python train.py --num_hidden_layers=25 --hidden_size=128 --num_attention_heads=2 --num_key_value_heads=2 --head_dim=64 --intermediate_size=512 --vocab_size=2048 --hidden_act="gelu" --norm="rmsnorm" --norm_place="pre" --norm_eps=1e-06 --positions="alibi" --qk_norm=true --attn_scale=0.136 --bias="all" --tie_word_embeddings=true --parallel_block=false --init="trunc" --init_std_qkv=0.056 --init_std_o=0.0 --init_std_up=0.056 --init_std_down=0.0 --optimizer="adamw" --learning_rate=0.00406 --beta1=0.9 --beta2=0.98 --weight_decay=0.032 --lr_head=0.00673 --max_grad_norm=0.5 --warmup_steps=270 --schedule="cos" --final_lr_fraction=0.1 --batch_tokens=[16384, 32768, 49152] --max_seq_len=1024 --doc_mask=true --train_tokens=315100000 --max_steps=10518 --dataset="wikipedia_en"
Each number is 128 + 24 x the weight over its row's rms, rounded and kept within 0 to 255. Layers, rows and columns count from 0. Numbers have three digits each. The size before them is the row's rms in percent of the matrix's.

# layer 14 MLP down (transposed), 512x128, rms 0.211, rows 199-248, columns 0-63
117:138123094120104172153118119138117135093128160159140145136138157126104174124141150118109106175106086126098164097139126147094131171173124148068104129130086142124147118106117137142165110128111154
132:121182126127131095120103144143122141146164130156126130103109054161113080152131096130109124124109143149180120141118130128173112123134108114124135141130109184111165101159124126093115119169136092
108:167135108174171091120135144110125098168084119149119109098111119084119101121085128151073109123103101126124093142112156103172145137091128160129156102122151147142135124105128146095105135129102130
083:093141164104149164146104190150127139152135137127148178130169109121135144143094077119114101168115109138128120134136130123145092109157154162094142120138136122133140112106114110104105125160146116
127:150138153120140120137158142155101097157139163128110131165152080127111091104174085172102139115138138102118080180141127161136107110096145152130104105155121179144146132112146159152153062147123161
094:116163103170099147170134107124157123125122099095108135111113094139107072163155099162073165112097133110149113095143100178140089147122132163121128123143121137134160100147125099105088135137095177
079:144123114098162170127112093135132116122071149142141100116119168112083126112120143136128156133148110121105140144109135122170119095174136147170129098121140070098093138116116079108145149132142063
106:124137154121120179096148104084097097160158096162099123106140141175136128111119110109150106137116145132112124144115178129139153131148097129114120119140130047113124106131121110164133093090127176
092:104138150149168105138157158131133132122125137147151190154122092136105124139120123127104093129136139133142136127155114132107103106148144131176172132139144154165144166103166103121141103120145132
099:127113147142136135104105112163096148135118169106088094124115152203146118142139139106128071122116115141158148143131139137109131110106163117117153128119142130107177154124143137132138108149168145
093:124099090140148116125165114150109117116119117135076105165123121176121116151102123153072082139118117129108143104117087110086120162154125118171111108123150176127131096119138132135134125131154097
102:122145090171151141127130159099121107163171134112149116124135115149128088124157132121133102109133131102168114117099142133156085094144115121174131116125143140115110133141142142058145113148135095
090:110135152153137138120161141109132100127122117158117173099090080120157127120084124111124075097119098130139146163119149132087102108151123175124126190136133120087142115115160117141131079097146080
102:112117136157090132123120123126105146169163148118122159162137163136160128122153145134075121146146173143159119136096122135138110102116105155144147095144149127126127114113161115118152158138115127
107:107145134099107100112144143083132120135137098128133129147135152133111109142112117108120137105105105162119134102130126123149171144121142111077084111115093106088110130131089152124176162166095126
092:118123096146116108143134121141106118133131124148122179095146123128136121107156080139119123119105132171093132147132091106155148090136141153170100146149101163117122120092106138075073136095139111
094:130106135111152096118110136107118152135174146106117077065160140117152103124135117133135135170154115098114122097161123157168143136137153133123197088170105135150136101128144121115166111166141156
089:165143154180171123114105126121160134099146130102156125134156114158127163135121155137077128141136113106094105123087158118126137142121136134136117122094153098122128123144148073156155167122116148
111:172105139133113106132125092182122148110136139116104155112117179138152121125160174119118162120106145154139082166138090123157111139135121121128118193167132149115122131132098142150139095142117126
081:149148113163153141134131088186146146144176136076127135073149152130121151118193103114070112155149100094113141128144116113189100163123108162113111147131161130147151131114103135142144140118115113
103:157187136144105129130157150126169096106154136140152149142083122148133153080135097137122120136093086124101111158150123151140119159132121102079177129124103137085158165100120150125147156123090159
094:188142116110191128126123108134095163162118122075133160111122114112160123145114095095117126128115110180115133124136114114116107076179131122132140139108101093143144179175079106098148123123145124
120:150120103139156105139149128142122114144149104072125113135143157165107114130136125148143148154140123108135143131094155174066109161147130123146122130160187100086080135110103126120133110137122146
086:100116181097144107101119121138136144147109170128151149117100164153118145146130149140131174108110127187101120107099120161107094147144157161109128123112122081135197136125112155145140079085126109
109:093174166172111130104077128106164117125123125126110169115119158127127181138138099119132111125105101147144185109116083160120126134163116152097105103131168057137164123108142146123133140103085124
107:119142104167155157136109160159133125105120147115141136161145083102120128122092131168114142143116153076131130093148128120126139139154125118105127126075142158169132125149099125114184104144166082
119:138144132083120145104104091090156122178134106140145127117136170118172160136160102115124167091058108139157119114114155105119118123164085111130111084134130088134147126147109141130128114070104118
081:103122141156109135142118190181163136121137106124102124127102131114151128151098113132099080160117120143121114059149137140104117149084139120097153121161160140115094152087140101162120086140144121
110:149150135113117121148158160060150163159101096093143114127088081153143150113128150128073122118150131171129142098114122120149117105124107099162157120096140188125136136140122165113121116164108068
096:088143067140153167144072154130124144146100143113099104166133107103154116115118125131107123149116178115134129157138128161151142153116154098114108140110126155108124144160115135120156157136110145
098:157132128121133125179130107106154092128095118118106099123153133172134099159187136112135131149127094134151117116122109114114102117122136143080118148133145044144114152081100125082145169139184090
102:165115135091150148153104128118120137109094110121105088104123095169121140133145119173167103154121134130131102112132150137121135074083141121115163095099151158148088109128114075118106120112137101
112:127148105118166176121142088144147085125150149150125141118140101122123121117139087174142096163089100098101131080087121104160109166193129147101127116163145124135068138102107151174103145135133085
096:099122126088143098125116106154082128109116099153170106136121140134117149090079129138133084165149121093123177127157130151125129108173102098108127137118138147110108147154171125140154068108172143
097:127151146143127127142101073134139147112150122154130141134143063122143121118143115138152145113101044106143083149078132092139082090063107172111116126112123145103146136139112117097144128108116099
078:087146136128158167144150104119175135147064113149095123100123116116139104089105103142132131141138116142127112116164144144137097095137126175114159141141135008116150129105079120138110108139130137
123:133127166146134142175133167192115098129161114115100117152169118135084146108157114130136142141157092135131140092139155122128161175088130157074129120143102116118112103140135103119136077113164170
082:134109148158116133124095130101119173142127124143122179170132082164143032128133123103139137150117095131128125162161124119087115138098141132117150113121079148163141153151109140130135141154110137
098:121131096099125128145115119115140165086098135116117130146151137136152143150133145096132131105109168088146116136141137172116153152182108128159173103146127125118124133144127133119146053083139129
103:077151198151106161137135149155149078134102135136121137124122109126159105138121157112150166121108153103119139163135151092147105136161118102123137123106156100144132145118108169137132111121142097
111:122076136156114147162138120152110159122091135138143133135129144138154126133151141121165162120140105107090113100146118143125159166112144118112058097145151212139115117116147168105126079139134108
100:115102093159126106154120151130127172126096127097133106161135095136150100133119120158123138132146117121103141129164158174134168140170153131139143115150124140137150103128091128138124067124131119
112:114103125132174129136153155112104120121126117148122172143136117125115137093168104131123125136126175168098092079176106135132114099114121179136133148069165139163172077104141147115163117121149128
089:149151089094094147119096136128156173110120107139115130153143166100099181148135104134118110125151134102087083103139134155109145094148147129116128094150130128139112150170139120154150137164129113
103:111152145141106118095127148161104127104182107118124119143136112145128102127099091147095122137131203171104147108129112148130131184113125138141157141089086126114121141142143126137157111144147130
104:135111153127116118104108120144128181148153076120137107136153143121091108091150153123100133141133131143111147152105114094146096135110126171078127126112100124150127166167140077172135179143148118
090:139148109131103117126120144169111145157121149124126145136144121122146111124137115132133112128181125130124152115129128151152129114138105078198118121122113121128184145161165156107096019131160127
096:106133123125091155138161136164130143130134139153143135094104091108127085154153123144134107147141141089119109153139159138130152160158175140103151173103139088176094102146145114103162118105116121
100:146156102094112117115125145100114164136138139154137104129154144140134119145105125125118131097117176149115096131117137169146135139123132123127145137129135154115129139164159079133124066136131135
116:134152114129160157125124122144122121145126125123140111146097105154124111128115099170120144077103126135160128163135147215117173121136131137120144132113076156167134110114121113128126076067113121
# layer 14 MLP up, 512x128, rms 0.201, rows 200-249, columns 0-63
121:104136126134154086141145162132127128114150123158169133109132125145119156132107112106159162146088115119184119114136131143129161105130130125163137140130152157143105123134081141098122115156143120
107:131082121134141103129133116127102112122170115129147108103148131140092119167128141155149158151094127142118084115164158072084090101092085118144137085135150158136175101118083150121140120147149154
089:158115079130137077142075084086103120122090152087098116146135127118125129133152179156171150112100124113153186109143150120102164115138116140135124126130137127123137099120127179137152103110133127
115:161100084118130140133178167128121125137154152112152160158143104149112135167082114171141120100119154098152153127112105127130142127074142122130151157147155153129116127110102117135102126137134139
096:138065139125144103123145158171145087126115125099136100091159115167135135123083111096127102102095121153120111164138130121129155129099099144181095094105150145124139109147075128116122133142124130
088:118103144144140084129175151117109125081161114109114143103162109140124138117120155106151107088060109155124125143112136111108149150095138134098133153133120116158161107143133136136105104127135190
102:124162109121173089133086140145107132096116120102145123131138148079115138144121121126121125135139150155105160124143098172101103143168124090153084127127148126140156124116108155113140103133126115
094:111107155105152119128145114081117159136136048136090111159170139134127111132143159117106096113097085153110150116153153109131151134141114121148074118118116133131100166085110143124124108112130158
101:081109137164136118090136099173174094130144071100128119145105151141103155136135120098158114190100154177131131111109163136094158095138088079154105121079131139100138117106099123099127117095169117
099:135071128106160094147089149119115142074132140126127086082137128183110116125089138123152107126085110132148137166159120111145156106133138124157136070106121138145098131124120129081122122147118164
097:132109145087128104139092111111127127158186105114164148134115141108124175101168104118161117111136170189122134137154155137123122170138121126111122127117138154127148128101070134138122118104149109
094:081090109141142147151138154142097139150132133106130141109122143079137169186134128116162138127153125163120111093150114089139170151119108090140121107131138153136147114153155152139117114081153142
103:091114147153173088155113124137123124040124081072123111111099125128127134170095112126147125146097133135120098164095138112140160089125140116182095108139119147166133106147123145098121130142116166
108:136137077071145157122127133158145114086136130120135151195137141138137154132150142124176128130153129120160144101169106127150137139097079098132109152131159138110156112134112143154122113089135126
098:154097134137152093156158149084080123081145113112170063127112140133115130134101151118130157152139143113157110192153155145087132098153102092140121103124126138118147136112154124118141114131118140
099:121132108112123096112169132136122133094130116095155134111111159072132184158136115136180188136123140157141134128151148167119171092115099137122129104120170147117101115102087110132125120134119129
092:114134123095123091183103169129088072081121111137137125123143138124166156118096121117163132102158161129136109135140111104127120139131068112105128126109205133116142134099117149103094109109113152
104:112125097144136111106152125184137120144105112137145143120163131132118126137149164176117108150100139149091105099082180107104140151089133124153128116100167152148146136093139125069084118117133153
088:089127113129131147129140129119142132127072102134117128110171112150136166162135165109113132117112120173113122136077104112102134140127133112156134090071138139143171125115136132114097118134143145
103:130059092122168120145096125139096133137136142105131106145105124096122140136140149166145137104142196109133177126136113078120139125137112151108191108092125141181142094098138131137144110131127143
098:089134096107159109124135144148148105133120123124130103145120109125133093148125150134109158118086118100149144158073187126142103142074091137152097097120146132163108099112119149099093107130152167
110:081118083123138130142115128141129095121140124124060122141147137164102115145135148141176156139118153098111117134125135143119121146116120135163083156120107150097171099147098129146129106094137178
097:102112068131143112138165154152172108106123104087143088134139151128121120118132095116112095115118133114140166121144122113118187113158090164123154139123149134121091127115111120136105116170140190
104:124115129155126142135117179147119117148144155100117160137094113121119111163097151117149088108119116126122117092106132110098132131100155122134128154149104164141105145064118182144082132127159105
098:121145080084129143168150165144119144090094136126141149143159104134119181109111156176118139131110130120119098169160101101070173137144124137172156124101152145149110117105144143099137115168139101
104:144079098118132129135095120141157100115120083125139142110099125142120145074124134124128143145092152103174101129148115108134149111149127118147150137112137157187086128140084140116121107135177118
095:102122122102133125130137091090113105097158133106152115122120159119152107085116177099133112132066127148148168157113141079097103131118119099123126081111112133117128120135143152069117113144117169
102:164104128111149115163126162126137133112116161135123150113158118098086164165124123099165155108146148148145116107120160095096124149123096109163153138134163153127177115146098105156139102097131172
103:121149097122126101136141125102138140125188149099126143127072106129128131171087097122197147115116163132131139190152128130098139118100123131159145111123137146137137088118110105124133117109126126
098:126104091138128117129157157166123134115139138141154075128113139069093111118115124147149098092116166118157147123097142090159161156086122081160157129153178136100106101146128145088119110153127151
102:097131163151167146100104123138118111128117126069143118175144100139141140141093157142135125162131154135137141123176176116082167116128118126138082121068105136127123119120110167133106115110113141
110:092117087120166104147158163144122120068115096081151120127121120139131124133140113160097130120093152107164160135176114130137177142095130106175125137132130135178131122088086114141159111100154117
095:114111102105119103109100130109119129099132098135132131118117138132110120127105131195144139147160153101161165159113135075113131113120162123120112129123133142125137133140081090154108101094127143
100:140138149106139127138141150100099104098167137110125094126134168132128125136117143126135121101146154106147111148171176124067135130106165107109101126119119143119183078103102154098125118156118090
090:164099138127128144119126116149141096093151142106146105157141130157107134165135133138166152090096095108156131092094132099142185168135182115089121145119153120129107105086105136098085085132128125
111:165098109092159153130110136147114091119169121121118071164153090103097127132162121086151150129152125129161188118115154125153151141120110099125104151147160144151129102148117128144090110095171134
088:131110157084123109130157151123139109098131147091083072085121154106111100146132137167157127129113139121170118166134096103095151132090131073119122146126149140120147140111138133099136109125145143
094:136099157102149119124079141134150135144133143130113109134152161123095101149100130103153172124184131116073098106100141115121112113114160141127084116154152180139099149127112119137110124131118135
103:126126143181124147150136114118140133126166072132104085130149133141103154118159143092160151132108133136148106129084149099096176125094123104145119076140120148132120127120138130118091116094144120
105:117099102103151125133149123173081143123133148102107077136143105099128168160117152143082093108115124152130120121182109078126112143147124138117147104079136137132167119117137186151123105103116149
101:110093144148157135106126107130120085148133120113166157111140151127101119092136160156111113135120180148091128149095131106111111123147134112128115109144130158173146138132144130117137129135146160
107:138104163099161076147158087109093147119155171119111100105148102108136111180112132138169107101152155127160143107152113102109126126099097088141151131088154151136128151157103167119135113071124142
099:113105105112135079130106097152099112103126085129136131125140133128125133114140137102146155100116135131185177161094149111123140124139087088157100133153141136149166105167135112132153109100142140
101:145100137132175124121087156111099128136110120135140120140154076096095173129129147124167129164137149101110104105118122086110129134106168142127112141145191155145112125146104149124066124095139186
105:117096131128130119172155145111104089102126102121173092135175111142093136118165109150174109124132143131141140123158114168129104136091125121113152140117139156129150131141102136156118118091125120
085:120102128092136110099147170102129137112117119119118098150141144156079127152128129151182120120104127130131117152109098120108124148154133101105114119133164164131103134111097118088104139164107136
095:141123117130146117110136127163100066103093152136120157127132085144135100123149121158139148080116125186169177145085136100125134133097143087139144109132113142131149102120116112133118105134155101
099:098081087148113134132150128069130125098119097116139147124104139131110105116146119126124112145086137121105109122107169152115164181151100141150138170123118148181134133141123149143066105122147157
106:115128113144148117155130113091121132083143096103159125144103178118134144162104095100116149136092113109172147108092139122096181097147144161146108073124104142169111157136098162155101101105129127
101:100151082128121136192118147143128107062137137107177105119159127087143126104170100111143137153094122121170158112098175143103117118134146098163155160130135136136149101111133122155089106118175115